config.yaml
d_model: 384
d_mlp: 1536
norm: "layernorm"
norm_eps: 1e-05
rope_base: 10000.0
qk_norm: false
bias: "none"
init_std_down: 0.0
lr_mult_o: 1.05
lr_head: 0.0104
warmup_steps: 200
schedule: "wsd"
decay_fraction: 0.825
train_tokens: 804100000
Each number is 500 + 25 x the weight over its row's rms, rounded and kept within 0 to 999. Layers, rows and columns count from 0. Numbers have three digits each. The size before them is the row's rms in percent of the matrix's.

# layer 7 MLP down, 384x1536, rms 0.122, rows 109-217, columns 1408-1535
102:511506461479486507496499486510469478510505547512477545532492466516502471499475499535482498484491536486502492497528506477518472513459498549508521480533477436499504522499450492478491494514518459506464522510458476451447522459522425484466437488495493464542529472485516464503516497478487497490448534502527495500478490472488506472518490507467549514507527539494488434506523511493492505496502
100:516507489490493515499498496497502512493494463485492477508494504518476510471483511465494503494481490499495500512495523510527492469491519539510483465481503482486468467502444513481531499533516471480469497530476499533499484500479471504447505477473563493507507515481501488508453525496529485472486432491571509476460485477522494498489457496477457498482496528530468461538485459509497511530536
097:512497514467509474542519459507488488475513505473524418462531536503496551473522502505492508528509490513449462508497463475476516459506512489515478457501474452467558458548506485501499552495548523478494509477514467502501501458477476493457515503507479565511491506527505486529530553467473496495488507516490461504504506488510521552530491489526479496499479547500510524495507526496471508488486
097:482508510490496497500467498535503530473519525488515460513496516493535566499543492461497550495466501495496492501518522468509542494561530504468432482456462522503453515491488518504466507512525515457462476515519504506462519537496453498491503514483546511500473456488467518568518535505444521459491548509477506498482533545502501513502469452520522460477456491501469528504514506492514484463528
097:457508515499481490502496503512524532511509502473470488427494489473466479478491521484509475479480476469474535478538542451486511451503522448478501509499487465459536507462497520520517471516521515501500525471481525548543485530488529494500470514505534525512505486511468478512533492494510490499499538523500485503514532508505481487497514490519482463521499514494536537503485487509490466506542
101:490499502451515496476499477488500516495472471521515516541501518455491483486471481504535479479478545489530523477485454532556517471497519546538447472493515499538504480498516495536509525482470482487489490538538475504435507503538487496496489484525545511480527489502495497493524537546447497499507462489523529500456454493515519492529544502472479515507493489500530471504515486495518504492500
120:460483464487467519549515471505520465497537474513516498508531500511489482522459496465481485499526484504500521536488500480490510472459504472488517558490495491523507539531500479511479528538476502504504484496504522526486528518479511500507421475483531506462494474434482505456492512495512526499490506462501457471518510504459501482498483506485515484496502505470485508510450460442545451482491
100:482521483523517515487487537499508529486502512473494464498531470529492519493463538486510483495495503492508496462527527474516473460463489472496468504532519529503524504469512536522510514475462522517507486465460490539513501522513500466473515520530515514512502500505497507515481554497523472504484514509482480487472528460499521464525544521498499545492456485508520472512526514488530493468514
099:567530548466497505482477525481506505510466502486484442493509481502483531469519490489458533525523481535504507462482510499502487499511515480544522518494482487498478470551485502504516500533495489497500511517499529453529492498482497480451448495483490423466481542479525524491459500504482487516557486474501449499497504499508465497500527549473517518480444475495496491517493490499546541507501
099:500492488481503460511492502490501519473460476492542471511510499506510538481467513485526503532513508510469525515474480514508488510514469464524572501448498470481477526496479481466470534464514508529502511527530473477457533490513531464528542481529497496512503434485495555482477485466511503489507496458486487489519472508508535540464516490548512470505511441449481494513486478484532472532481
100:516521511530473483512544471474525529532523460493488506486505505463527480534501491495520486486535534495507499514540513479511477473543499540520500493459540523473520487500510542493506486507491526475490522531463497513512497478493494473492466477478501477500541498543512476551491487512550536488485527507476502470491497514471532475506494545513495515499503506493497513515488509521500538491495
100:517511510432508488504512542507484499481497487481508494511504500512472466522527519521486495564486505507486472485513458474513481511560471511509505464489500523510485494506525453506496505492499513532493498467509533520493479461500534472486496480486497524506526507499520550497504487452490545495532489467505504480503527485495496508476548541481549538497480486488520510510541515521474532509488
095:490490472443483490481554489500529481486503529514499487469457496489524520560506507502497479490491489513494525505479485491510514502497521477460475520447491502513524532527491480504452489474468448517444521525492484522495488458539502500459476468491492504532565531528492471477478491477490493546464465536451425473523492464468501478494494442491494492501518483489525464505518430487454536529524
102:516475510506509520508437467484475526476509478507499484499476532500543479506514504522455483507505512475489501519479479519488542545485539508477482500480502536543505466491522465534533527534466514521484458515541467482507535520535538487524504520500499484480482450524511488473478462492560470504501470513527523447499460476501473515536496528499504521507514491480452514417499504495519514465509
098:514477459491491474478484514479472522472514471485511496416496477529525473449488510515495499535483517499511496519505504500500492453507497477522500461500497523481446472467499482500492577475524536504495497526499493522506547453547496474506511469447530482510538522500513454454509520540499509500532520539518499452492520470482527468447536488473481492506513519463509472462526506465475477530494
098:511507524468489534469492555496472500514522487538498503527463504485476544474497517499525496480469480472507507483514493459534488540539513554514507450538496546518531499481507487503529482510468487475532497471490472508495524514524488513543499475526486512477512503529459494513491468552495497475470510533469496509525517491459541457468479492449477476522500502562475537530470517487502514495524
099:477514504457493522517458488520480527503496466454525486501495472521498462464510505507498497484512483537535509527517496480512532455524513487481479496466528474507485513525541480503490496539504475463498490489465534510513497512494510536468493522475509531516532538528538488446499480464507523499485517504467529491517533544470525422513514488497509513521466502485464467526512477496485511475500
100:495504462491476484482534488516528501461511528510504534510506535504483504465515482477457510505538508522533471449528497469445524521502524463506512452517466588502472512534479497511492509484457524526504499479488489513495534525523475508460512498491495457484531439483499469502487486472547483492484503468525499458501488491473475505509481486476487536501508438530495458490522509509503518505446
102:484507456478503490502492526509455518480522493511490490439501477438550512501512501476483499464493526476472468500516488482455459492489479478491492471420496504513518475517508538521472479495464463501487471511508496493477518473484505496494463522549464533522462547503510485473514497519528483463513494515508515517488533515495518470488485485492505518497493485489491517495542471448492478473500
102:531486479510499483520477478487485553483505472524525482497511484490506519525554507552498519464518482472513505466478504524482509491482574501464509456530536524449507519493479508506508471500493505537496470520470498434523547555520460461490530498561474470511528477500494480480543497474492471497456499473496509497543474452455474499533494492522506471503523468475510512513496498470512488516526
117:489508574515488481452527490485504529476517471507487525462471509545464524486504521524490479551484482490475489503529529476490497467491495515508478527460524491510509519517504474525483509541498507501487491495501484542511488477454489484494528474562467492502458466476540512489455496484462490489475497509489518486480462475428494542469519453508506524458489513494538496487582502566527500499490
100:486486498490483497506509513516457484480434482467510500504467490530518478489483492501529468448528473474536461508547561479475522516459509488432534520470505510496537509494538538508471493530476500526529483497514512511485498514498520495493506493539494510470520462520556497493520522473519505459548491489482503518510484500522520501503513481476455492523499509465487509500520487499497474534473
098:515515526472529534476494512488495464511483450449506490546492570506529515464481479508518513533530505464502512506507498508506470471523472504484503449485477538481473457491494480471512506464468514480478521490472525521523501474503505486465544486502510500442497489496512494478549524481470513457522543559459528538472486530531518547499514494501479527510486520485494509465486517526512480487469
102:494498534496483479503504483569493483474513479529468497497493507545544524507498453525495524511502515511510500545481520498441506550495467495493510504496499519517497506493485491526480545456497517494462517494460469508516554471545475463511495485521521491477533527479471459500497490504516491516476498489520477517491445457519542489502526516511534472500499456492480451556484528495467506501481
103:519532469527499527485478495479540483521522504473525483497484481499505524459477509474453509482499510520543543519519482513483518504497495501537500483484530479548521487495493501476510490483470497512471498417477488488504488500515479514514458508510459484506477491508524523521482511506479460501480494497517479513532477461530503463486526487487500504471439542462463485521523486486509542465486
100:515527475519500516483484521529435480487468516498473504474533503477491482460544473476479547462454527473504512490499471473500480510485500483512544544487524526502478529474482475470536516481554470506429473541520528503475472473494507475519540558500503530528485488491503524505478534545474496500480486495499485493496467524493462510546519482512501525492478476515512477517493502495452545472470
096:509536499472459493501500507474493485473488457494500492509447519545529515474526496495541510467514455510491499498493512524498540484496533479464514447499468530486544507483526489461460527484497494473446487477489513482494477497438510539470466476473528504507527547459502552508504455474520471486488518489516484509482486511542487503482527516490604491518463560484491518492511502549490527486491
098:508497500496510457505523456488476488498521509505521534483487539465536507534473489499510518503472505474489532535557508507456520486507534480493551534529493500491521504500498476462536537532458505558526488527478487470460499472518492528481499507525471536504499511531484510495511468507468508473492486511529522538510510488521532480533471550464495474491513498476531498518489530500487516534505
107:529523474469465488515488481518508471519437495523489487521493504516540509464501485503484509487520483511505538496480486479538497459463513473511505535521540473517467502503556480509532503486490497486522511507468485505492515528503524460528478470508492528502536503502478481475465463501517486483492512501514468482551479495513501586491495490509531507464495483493492467504471506508458497512500
102:547523469498485496497471517560488524464496476474543436506481488484516479514508571506490499422534522538509514512506513449461548533498442517500510450504497507516482539495507498494487539531539466465531473502522531509527472500520458503538510498463517495520484519487541472511497552534516542506497561533506458476520445521504508481509516481517531474498517499518499463468522535469505494493487
097:492502509455465480511557495508498489456517528555521491533507475510515487514498484508425460541502537495517489455525453514499517566465530569523469516454529510489512433529504508499463508480483512478449506483536436539537494489532486546526505507489507510486482506470476501514500484484515518492512506535492495475466532500478488502527505486449497523477498485497533502421515483491511481476503
101:461510459505518500483493463506518517459506486511514481489477468504506518497473474458521485526486476474487482494500460519484443510497510506506467480472484507487527507490498501522505471456473500476488507468447501482483479510505546516510508524487512499495509497482471502507452481512537476501517544514508486485520478494496521513504500501486484518483507466506502502507514521483518557502516
098:494503483489491516509463528489481499503460537511531512514461492542531489501505462535538493508518494475532477533514521490498511482544461491539477507511533502522514514506503554530494478502515525493480495537445521494492470553493484448487499491504480493496501502516480528524503480518465452513478504534509471484472517474478477511494544493526481457480508502477488508526480556508547517503491
100:538529477499505506494522475515499521496466479497509483463519506471446493483533481490497516433451457518521460492474539493500486474534507524427523455509453475519444522516502517562492502469515505517518507511465516482503530494516539516465510556506493491539467466497499540522507519453488466539497494483519457487477496521511533460494500492499495528501487531531511513447485486538507534501516
101:487545513546487537517513507483523500466523506472499507458536455498444463536493463544459498557481527533496484528520514544501501457515545509570514518486463479498471473484478529500496579508482509525509484496487477539471496512497521491495504499507472496521502471497525493484488507490515480483513466506479516502498489472497512505481471503528503491498510515471486466496462490480464500517493
099:451518567475515489478479513496514488461514485503514514498523503471506506454547471542502511477517505499491485451477487483470538527494483541465478512454491524506574513503455506480508527511527499458529474474477476556535494524497483488484544500529480501487519491506514518529472511524483531481496540500472514529529524473473496520525492463528474492455511537455554504491479475475494463512501
098:435468500524506459494495445446511479501503493509512465521505461479461519487559470492473469488524451527492519510478485455488479543496521500522498484494475473512522508507483489504514476517499520508519476492512442521528527489517505507474471498517468529509473467529481503506509502489538522474510535506489482487505439514532493493514509463502499525511484481534511489508515515520516466478498
095:561499486513532505527489491517501459485490510525509487479540482482515531508473493487511513503522484518507496490470495483492434501459502465501473488513471456484505509525526457502511482477505496512524494503468489492520498501502517543552469494511485513507469460504508487501517496463468504478500491471560473536487487523495504537484469478486532494482482492513524504462471513538467484480499
100:481488486492483535537509505544500440488491527556531487500493517515519492508452496464511516519477488512502518494469529495520489514545515503500471515501488506524502502471523466490522542497474494476453518463525503494458497511459504466516563526452483521520455467487492514511501529504453505515430522509545549513506472498492543522458478507527509503465486499519532512504496510483486501472495
102:535513528468537464504478466510530520468443535476517483450493484462500524481505533450449529456495490493483515497484530499553468514513507506491481502507480520494465558478503525481520495496526486488489491500471492500517472482454485490510490473512512498512519486513494480514515461492461478482514480474521494487535536490522533471517485500505520468512535484494553498466486519542488513472507
101:516469478521448495445500500483516539509491505535485471530510497511479501534491488477519496515503473496508477521503488543497475497467514493512549508488496494441473539544462533458484520502480525493513535503486504500504439497467492452506458487485487503524513484474535464531487513468531496475499474509494528482542522500493552498478486499493489504542508556479535500440505526483500512487488
096:483484523514447498507521442498515503518468550480506497489516529522482528463485534484467494507519527490493462512488511464486507491464512506531506529501517484493510517495502496527485519500463485506524491506483482509506544484488472494507533510510468508466454548503539470523488552506506510458464490486507456559530493467506507478530520488505496496489513476486557463470452500501491533464456
095:555478518493468472511453496496511472484464473514508533478503521522535440487560461510503508490520475489520536498512470477493514502491497524492483517503476505497487482542503513502525495530481506509526527480493524479528471554495497491561500464474437475499543501495510506515481489487504474494511487491469525520521517498519462528528489546509477497525509528502519487478521530490490429512540
100:513502497499517546529501488498465518503497491460501520481500443462522508521493517475534478506507485508544431504501475461485537501499524482471461527488503462495475474520501491477471515513497509499518534504523531461512433481447481465504481506498495505477545440512483538510474494517517483503496545517515458451532499510478501478515464517519465472500525495495481500479493462500499493529509
098:524498509453472502469511459496522467528507562507504554487515506495474525518490491489453480472493494482460482465461502493535440436487489519482469449504476526505510499472474470459539502561463517466505490445445522521512491479476513501499500520435515479495527492518527488525553444522472516505466483513492444478501479529486469491489480473463502526439513490502492473524462495519529480538498
101:499492501495530483499452484522549505511492515516433479537463469483513514531511494497473492544554469522490488470480531532550533514529499498507473476516491528514493508488467509480492473530493507474492480506481500449511525483448493497484502541511540509502505458491521524499470481500493456524506488490518507507505510519504505484495496497554503479501535526468516477507469470460555527478541
100:551495499482512490537504467484494517463478469514462488528528471492462442525553547484512495499527475471512489497473492413545477493525521518521495516518515510469528518521491487493466487482506538464494504496473520521527472534536485521494505500536465507512513464489510488502462490486488504490490484510523508532527466491481528491481497546485478528527501430489555471469504495512500496518515
100:501518497508492494495525490455510530483520528480495482476509473527467487477468481515514452531511513465499526507489496494531537529489522480524453481497499438472462472549518489521521486535489495487479453475522497488473476525490527498472488499490516467462503461506499508497526484468472481503568565538476519531511520530467503515558508507499514470481512529457512478476498493501524513517510
101:529516475524494459470536475544508493480495514449534489489478512478502498525478482508470463512519486541473525457530481532499487505492505496534520500499500478509498436523535515500554488484499538498502473544469530516512498504485509475490521453509500492501449463486510495515521483461495471502479488521546488502514535518510522490468503492476484494508488498465501478485518489501534502535502
098:463551537475492527514498471475535537453500488527572432528534474487509521501529509494469535484528536493502518531539483524462497508488501449529467496524512451498492517522508526513567499491526485486552474506455487517531540467488503493444527498479497525467537514490518481524517515528514508533477497545506509472463462492500466526503501477494495513484483477517502439491548482474445528521520
095:489456495433527554500491493518507469490495510497479489488509449494476487489497497499496512515513510529463499515488454528504496544506469525495489503495523457440444474473443473518544512507519518490481514513503526524473475509496512485498478501452452496448503493478518501500538534541492506526510514482552453550481528493486577541531525543470512468495474512463502457469465472517519514479539
098:499434477488499536514476493482477527486468513492490498495449520487531505467483422499505474493469501510488529490477479484530467481496495508471498462511454477454504452541526490508527487472485478477479510505507459478484471526500539484503495506500460540523498480514507518488470487535469477535488516486498494460463493488508469498451471489493465478458537479494489469480469521469449490524512
099:490497507480509489541488545522522441506517453457491493482496484545511481471480485503428505480514484455485469526532534470525518481510503541513525466458516514550562508498472484539467486527484479529495524513443512509527514496522505488531491514511488492494496517434514501490488508498531498504494474504489491486507478477507469498452496480526514506510504518494528546487468494498477521479497
102:492460501465484421493490519532518499437473510547487513476510536513477481526483499534510464536484491485503484476497520515479523490500480486526479485469480526486477523482493497486485524502510491489487543554518505519521502495505460537473534512496540544479452521479505489468502453454508537498487531539464489505493564459495438514539520481476531487540489494484474502530495544478505477505515
096:454549517466489477496458507473530479516490470487485450485488506487495490499448507467473512530501518495529526496500527499500568515508481462527463536518530503454516552492476512487494497519536535482522519481476528465560503567486478490439525482516554548502490496477480493460535478458500486480489471451471473511490509499510450503534485492472537501523485510484541480482525465523485495511521
096:516473481488461497507528463533456517470491447480502530529542505532463516500526552522476518523503504518519527513541489500478531482513546480499476511475519482507469514513509494466498510487490501479506428501481488524548505454498538491507471530489458507499521514491473485478511536535497504457498503465500517487518510487492475486448491540538539516519467442486487425478498545514458503516483
097:497504516486549497528509503465537512480535514484507487496521498524516511500509489485475493537519509457503537503500483489513499516520452469519472488511487519478504486471551477474492491458447516475548500518487524530441497500527494522461481513460514557523546546530466526480483542473509504471488510482476537557530547539483526493461476518560568506520431571515496539466479502499502470505486
098:473480485525556492504483480522444503437464506442515502489510509496502502492532500496528539511478509482496468487473490502542540438505502480472434529549502501519462516483505515490504515507477516458456483494522501505501503519472499495495535484456539490491474539490433543509462470488525495493521492543505501512546502516532490518513515524513497491478430480524518554518513478473491489491474
099:512473496461481545491506512510474513518495464493531497460510505525493542509522493458509469501535498434467469514518485464513501499485513537495491510470498438505538481549472472465514505519515488526502532487466522573521529461484503485448528538522544537505441485479502504509529572492509445495517499510492513504510496519493465505487474526502479453506505463462461483500530488455477494496490
102:549469485461520474495504478481512481565459489465498504510484486502483437478539517478486498489485509492503456517484530482502478481474494500452523473486491549510494508541534505467468494516467483489519501497503460524483503463480476525496460490530516518478519499459495513513466482539514503547486510497470517483499514501474488462511483499528505493467498531515500494480448486480538538492494
097:503508517504490492489511465497530521489513465444473499521498512465498483482517478539525507501504514524535513522483487496509497506521468515528505476524475519507458436553490465445529522504497491493454453491593505506492523434535501518489498487523469506526491512491530503525477512498510497464491514495535545484512495487499502468496490514499494462480479440455528485480504488472464513503511
163:479535504463508501470481527498505469499489499501479494461514491517547472497531490493497551495503517479525502449464520515468521507483515475503465485481507482503485510513476466495471526517482541503475499476443482451493479485509493478496482507529481463490501501472498501423464484487462470577497446504517507475538470489541484468495484492469499533521529515519474486512471510511474517477509
098:512477521510517422486514459513469478472504521515508487462564467427495485485504501474525484512484527472457489415543475538484507492495555455508491499459519492487533532521483514539519488532506460477464501491482493483485518512472452512512505485527532477513503476468454462459508489451467491519490487489505489518501546495480544507500487494505521511505501460548461489510518545502485514502541
102:516492501474487503508469494471455492442558459516539525492500487527502480515482484522434505518493502523539488505511474489470519480501525512539486525474526514552509509533484467507516516549484553555496502462496503496488486490479547500530508491489465459462561500477489528501544542472510558503462531511484506475473506478505512498487510484473523500520539501502464456507485518461502491530486
099:488558482445501532508517488458538504509483476534456516487509528491509510513483544528502523464466493466486481494524489496535524524506472545460471514480492528541525471482508438484514497470488481540497551522532521489504505491483487519467506508516541486481494536548545515523437516503525558515543555536463480495475469483519571500525487504456509494551504514514477502486521540499512541478528
103:502486436517505473454513515507517491505491522555487525488470512479481477500488494492510502481529477470473559479473509533521541494526508461501496512457501478475496481499485525470513561491503521485529521523508484516497536518476487481501542483548480525472491539506527498486498486476526470493492457487515506461487522496508501473465508502470488466464481493505503464485480520515478448527473
103:485485537521510476483502471498472472504511483530499483506473488512472496519490490477503544452500464430522506517459490486497495469485511497463456503531470469504495535487482542501493473554483471494471512511456473507512488462459489513503471485539506494495505508518482444533482520475482499470476511496454493496502480500529488486501519483515517504517530453503512521469535478536519531482508
097:514499526530487518546512494512511460508483486544505486436487513468534507500540519520545511500539521498533477559496543541495519487517502483469484500487488493487505473536471484526505500498465519509502502542506519504450538486474539458512473531501510482464458476523472508530478419478509511541524483531499545496496465462452512521532475555455491518487516473479498495503534508481476536473500
094:484525511492492507491497484512495472498504491548520519471468504497489482530493477530507528514465506479517553532485531496452487491468521480539486473514462514489526516510533534514467512514485509486449490497519451485491450478528514487483476516475481476532526449483463467483516503487537527538485499485490524517482507459498483475470507495517498448516489509513503511463510531524502512525491
099:507451482514470467501512478502470478442558522494496491489502517507522502508523524509488496495494472498520478481514497509490464506503529502571520481499444465517486473480453465506493473501491522494513489502535532558526512507482499498497497502515556528491511465473538478517492463513487488476528480486511481483480515490483462534509487511525558554485458495517464521503542486427479476514510
103:522481507470494476492500471521496524534505498490492482501497498478481526507501518517489502529508514509541430522464500480484491500489525485489481496439473480512541494460493472480509527513472511503443493503496497500498501506517487523518542509508494527513523465492517542496488537488442481493519489510468556506477499484485516494525513508516461533522493503493480487532498485483472482524506
097:475484505517445472518465486511475472542484485472485482492521467479502497497513471496495541470505514482494477515484497485501491518481494481514525460496460529481514456534482519509489526476508512517525502519534474537468504532501517430492537445493487510492497451493491498507490489489499516519543444487524494533456531529497521507494533557499568521492532492442471524515531493500488466457547
096:497478512489484493543521528518542525480517480549495534478508479493498536496478521497496487436540511502496479517445500466459503515510491452505483516511490505525505452493473541505502494480476457530514541512461491522492507502499523531509528467479502513489498510523540474522516498535507478501471467496545471517504512485455503493502484489488489468507508528485474514458505516468508479487506
097:518490563514504492501498472508519473513521487506501551516490515504460466521524510500513476513466465504457473537529532497488507475507519479526494479480509493481452560506481482496476496492523449491496495493561516447519493502442469500457514510509536530541480494505500493505477449493498506499506475503468514473507476484523495478518523496491508502485509541540511474483524497511462518471483
101:497520517508521472505462503487482455487488559520508469524473465479492504479521473513518480496475527475524534460525446484515488459506500471485507518486506503454490519527446467476501530508518496489516537507529534502495489471502503495510483505489507518520501479503491480468506516492486499472481499459469503519527493456527506537515514523508533459495494483498515462545472532478483532495478
101:507475501487482476476543498481541489504469488464494463491480497513523529502511486456495505495529503484489530527555509521468520508510469468513535528498517511508516498500530536498508478485525495557495470470541522456522496525483492523500550461512536539489482506536516539457495504482472495477530507538530485540532479474500531500489489457453505507506478451502485481485467475471513495467520
099:487555420498508491486475493463487542476550554512454487476494529460494523452500469505547467505485445469532453529485521510521467509468488484495524513502503487487516510498521498486491498523467485510488503476470461508510511508479505534522507518542496455484476532517498509460465451528489482461485482508483488492499505512523476468550522511555501540515497445495529515469511467531507532523531
096:451457556491536532540498465531486494508480511515491517489448491480506496514493521521495469502506531472520517440510465521499467512490467499518511501536507521507491502458478491513498486540480513510481501509518537477460526501488486536461512514489491495455505525468482509498463509476498499500513487511512504492486518471540497512509467535519488480482482447448488470463464506517485525495511
095:494490539477489486507477478529514502516490482478520476524509472548489503536496530518512500526490509474520519517502513527519498520500513522579499483510490527490492509495511491538506487498531497488472476522480533447513461531509501458502530477445512470476495501496516485445472495452509552489481542507494489487526520453500518472520527491458555451476513509543501478511498516513483481542505
098:507475505476509525472494488544510478508541507501476516510453507469511499519510495541467488463525492542538473485513522529521494554524524504460449519492487492529539481476510484542478542520450552538486536482471465521445523519543512503492483478503482475525482489497499489524505483512505490527505474531486518548462480500492517496554453505457498450452479501488512482507498443540491518493494
107:507526485474470524527467490498493497455542486498476481539475498511499479550473546481495537496482522532491522540521497515481503510487523506474453499504479537529488518425504510537470462514533552520500484490508434536471505494490535504503488502520501471532480527466501525539531499541498511502475502508541499540496505516492470519493494485517506499454480535510471458504493447479514485505482
094:470517470495502525491475491520513519483552460464503477556489541500507475507512511490505529511458507519530488527482443520521481494487491546502507458525512512540498471512467499461511505488478485458505508491511533497477463498484509498472493526561522483517525483439515473492495495516499515474530509565545542474469507476514479494507518430492512462504503451463507476535467499496508514482511
097:521485498520563514490462524496493478502482515528507493453489541475435483506471519466526503504494501473539506460525500496500508511507533510490498525484509535492480491487473506520507500450444466494491472515497484498443492497499513505520490480522481548522517510510450502532464510460460530477476502502572499507495475492482490475506460471485545539485468477498502449493511516491500513502463
096:472473476513492479546543495442479481489509495526529517481512509497486503468512494494480499489504488515494465499499472465505505479453514494494531511487478472458489512522525499504482525481503537479481480481489510508502515494507477477475497486492495527476474479516509510503542527550476507513543506453479495475475540548491530541529484491546542496483511507534476504493470527524518461477494
098:480464445486532476507500471493476553460472541506495480478512520520482490490493494421493483498460498475489476425547530464536512516474493517521457496526470445481530484483491511508467505517456524482486483525486491521515504502525497469507489519481527525501513564503464477476506456522499491503536448562477484536477462514504514502500506509502494489508467478477568469501445506516496524484476
094:514501494548480482514504480480504504507483531560502472525464471499508483504518488506501505512471491525472485496508518486485480477466500506500466455538503488514477478449522475546506511471487491502519447480483510542469504510477476495493530491496485461500508474538549488504503464522516478470529520510449499505478525514483471513467506486489486504487524485509510506497465493482424493455539
101:473466494519495507511529500528511489511494475502495486535504501505529485501513522473492490471480495451518568446535483491491572481512470505514530494470518485495486468519513502482459499499519481501552488564482476518471506495501536518510495482532499467530519486494503489526485458487499480482549522464540548494512495497522470471503489505558538541483499513518528515498499483532477514567495
098:510507469508472447489457481494513521470470485515493487522526507484499445491529489492501510500523482511519488519439509466426511487463541524470528465603485486507500512485455524430515482514500487502469498476488524470489487510472472418484513503496511512469503505481481470505505484504506500453460506503516470488546533508470511511523536465524498487466516470565540482534496514499521512503525
099:525506479485493505507544499524444503486521478516495489507500531466516482501481526524438507468542490513493490495464513485546523482518513538524484521466506556486511494549538498486474542511489500467493531490469467484496501462509515515514470479455527488491509450492511512465517524508522484487519486504510499509507551520536491492468503442487535492532487485533473464547506511524551481518486
101:504525472463525475510500535487498482485472515512446486520459500495510534504531457461547509463507515526548490504492477501494497496503527464531550513513521486511542503522498506493527512499519499492514511501492536488484523551494492510523490514504449531497478490465480528456527521532509457500531431505515488480545463515518474515531512509513495538498443507530531438498473500499472499488424
100:484526510502537471528490478488484506507469496456505470501467495427512511447520502493498566496513514511490509514507440534492510473514440492490482457484506477542483492515411482467501467505503471473440492510499473524500526493463450468478487524480511501490515492507496512508447517484540494510494575497505490506467488485459495446458470460497492535506515495505486523543493492519465474504528
096:514478511467528469474508532528533486500498510529510542473488483492491516487495489503510521501494513503502469489504509472524486441494461528487490548537514515473496497508516500451483499511498521494455518524507500484459520481462515489516486442460485487501505517499469512510514562521499516537478535493492460556475484477496444497485503526500563539501494476499516486487551436508480475507444
103:509490458497487535498494476485517517484463498515495471507497469479458474472464527477478493460471513524454533530502549516536511552535481503473526480519471522469503477537485536525473503497487509469515512511506519533483481507510493467464510507556522496508493505501520523545510465521518531486512479499476482506480533517492516534488507523472515496533502486500503549505490517511529482464510
102:510449537514465419502504534471504522538437476500526493481505503497464478496506471493450484523467510561480498508494496484509534480489501482512515460473498498485501465537481509499489483499480514496484474499486503495486507503505517492474489484514532490518536487515486544513519508484515481498474477530458484472489497499507494526488546487523483536471483482501479487468505489508534503494516
096:508494401495500490494491495498528453526497460515487537510466486518480532501487445510534485542531488484508499557465453531512416503468490462468512497505497476507518542498463514493490487481514493533469512483485519490457485505523513511487480530519518521526543511497487499516548528501518540499520520548512479485487466501477493501487463543476478507484488503519512513522477494504532478503518
103:451462494501454463526516486534485504531482467527538496470512498456495513485495477522513482485548479525510510540487509483496477506506489535499468500455470495502492496522519496524515510514507532473485512467498475477444487466525498494515483469521525459477493520510471505532506519487484529528484507455486518457475529492474455489510484489476467504528503476492493477517519516456480503469462
101:524506498554468457462490494538516480478475502501521508504514525471490533492503478482492532482522523478506466503536504449459487519468501491485425513477482494458477482496477493404513498490479466515440517480496489508489494471498446525511486493477491457498502509473486511489500542508510493516514539486499533505517495496467505497488517508491514508504503497523531517476523517523516531500501
101:503487493555483503515497491500483503512496417466529506489470488482470460488503514534486467586512506528514501485508496506467477495539464505443472527501451508540550480494529491526512532465513547505440504529506469509471491536534484551480494491531554508482528514507484473473490485496423482457487529484494507518539541491484510534511501524457478523476483522470518535473487527545528545534507
094:475498475498447516491522534488523488509501498533517482451454505452552492489481515495429497478505496532542474482500528483487485466474494451524478490475510514505518480501511466534526492482515515489490506504513495520522484500512493478473507491490459489508537459495498491441537506516505479485495448506536523474502512508486528491482474554494439517519485506495529490502512494523486490487501
097:504479516483471498514506480444502504530523464542462475481501509486484519477490504515468508483492536490561474481506480505472513512460460496504496480466475465524514474494505514499493461484491469514480547516529518514510518496490515482460557500490506479494504508493521440474521492548504564498520547433486506509509489509514491462538484514456515492486570522481504473472497511516494476505470
101:447497525499527526494530506469471481469473540486495505489516506514526488543527478554471477494458504491537467508456494492505538450496497493485454510484523531506543534470445474533506466523507503531542526527516516535491516533514508441515495505453479506500566455535531536502510514498510514536494489505494514522495479505504454467460436498481505415505473484492498538511472482475513506432484
100:508530464519465486504526521536503545504509515482515512524546527511473485489478531504479473507472489504492485557487472495502524521498519447489475440547473469486481501529533524519501466472519481522462454508443469479518459486500485484535504477529485534493490478492513526468487505452524490536482561495477499498480481504434512530513471491565494480479429501509501461515506471482491510481487
097:523521494571511529475518472549502506532519477506501477524507498488514536484481499476478506487479541515500529507468461494500505479469471515521496512501510431509501524493450497488505493487481472502472514486529534483512489493533520519501479483484467486484451522495501491499488505508508496533515500511528483490500512503491496475515509470527511492475510503505467522477495508508495537521517
100:473507541484515468479494469505496494453492508485496510489522496460512524487499519507518481463526533438530505501507474551462507485518512499506531497522499498501526542474550532495447507494525501501522505490507468529520499501506537523475539497488517541477541485513490473520510525493509473488515504462496498557523458488510518511453475476491494474522520473491442495534517487482512462512490
096:506517507463494485511516525506531452507471484448495516469510517511509502515491524555503506477469481502504533492482561517461476491488505545500496511497548500495539534502511455480512507481472521502459507524487508488485498455505523517536516494513550518474520495502475553465502519506510501511510474486478488498501448490482520509498469494521474492495521501452526503501505525464534488503486
097:481465506538485461475566514477502498558490472512482576469502507489484495530484522525502496466497508493531500516491516505450493505483521496521456511473490492513491474480517475479489519486463503476504474538493525451492507532481516479560509520527554532488509497495445499489525492487524505500518489477463499461501526456463460513482496484493473451512517491485471532520510493513485490485481
097:552547497465493476520476491503503478524477513492526511453495487519440477505483453482495543494436482488505502493473482485482457467473506462507521494503553473477494501491508456473484493474550456455504519493520488555481490512536476546509497517527457489533512487470518515467483503489519536547499492496533523478522509535471471521503501481478509510543510467444507493484481509529523517492497
099:522513531494516512471524503493523500485522480512510541505483479470522532498510551479527494536496508495503537472436502485438516489480499498504456491528517473488514484499527468534492536486513472416459511437471472500472508486527481512465518469494470521505435488471502512525490524517483485469498463479426539514430485466456497500463518555514501474547478497482556519499494466516524458510491
101:482498485497504496513484512464466508518515471488515459530487490492506508503503494490522528538500481486514539513477538485525505446487539533514545540511489490505495493474487473486524471505514492525544480546483535489499509459492476512533475529539480526479514503489538531526559504509536452509486536450499507488506486499471492515486513477505495548518503496494524492507517492489492486502520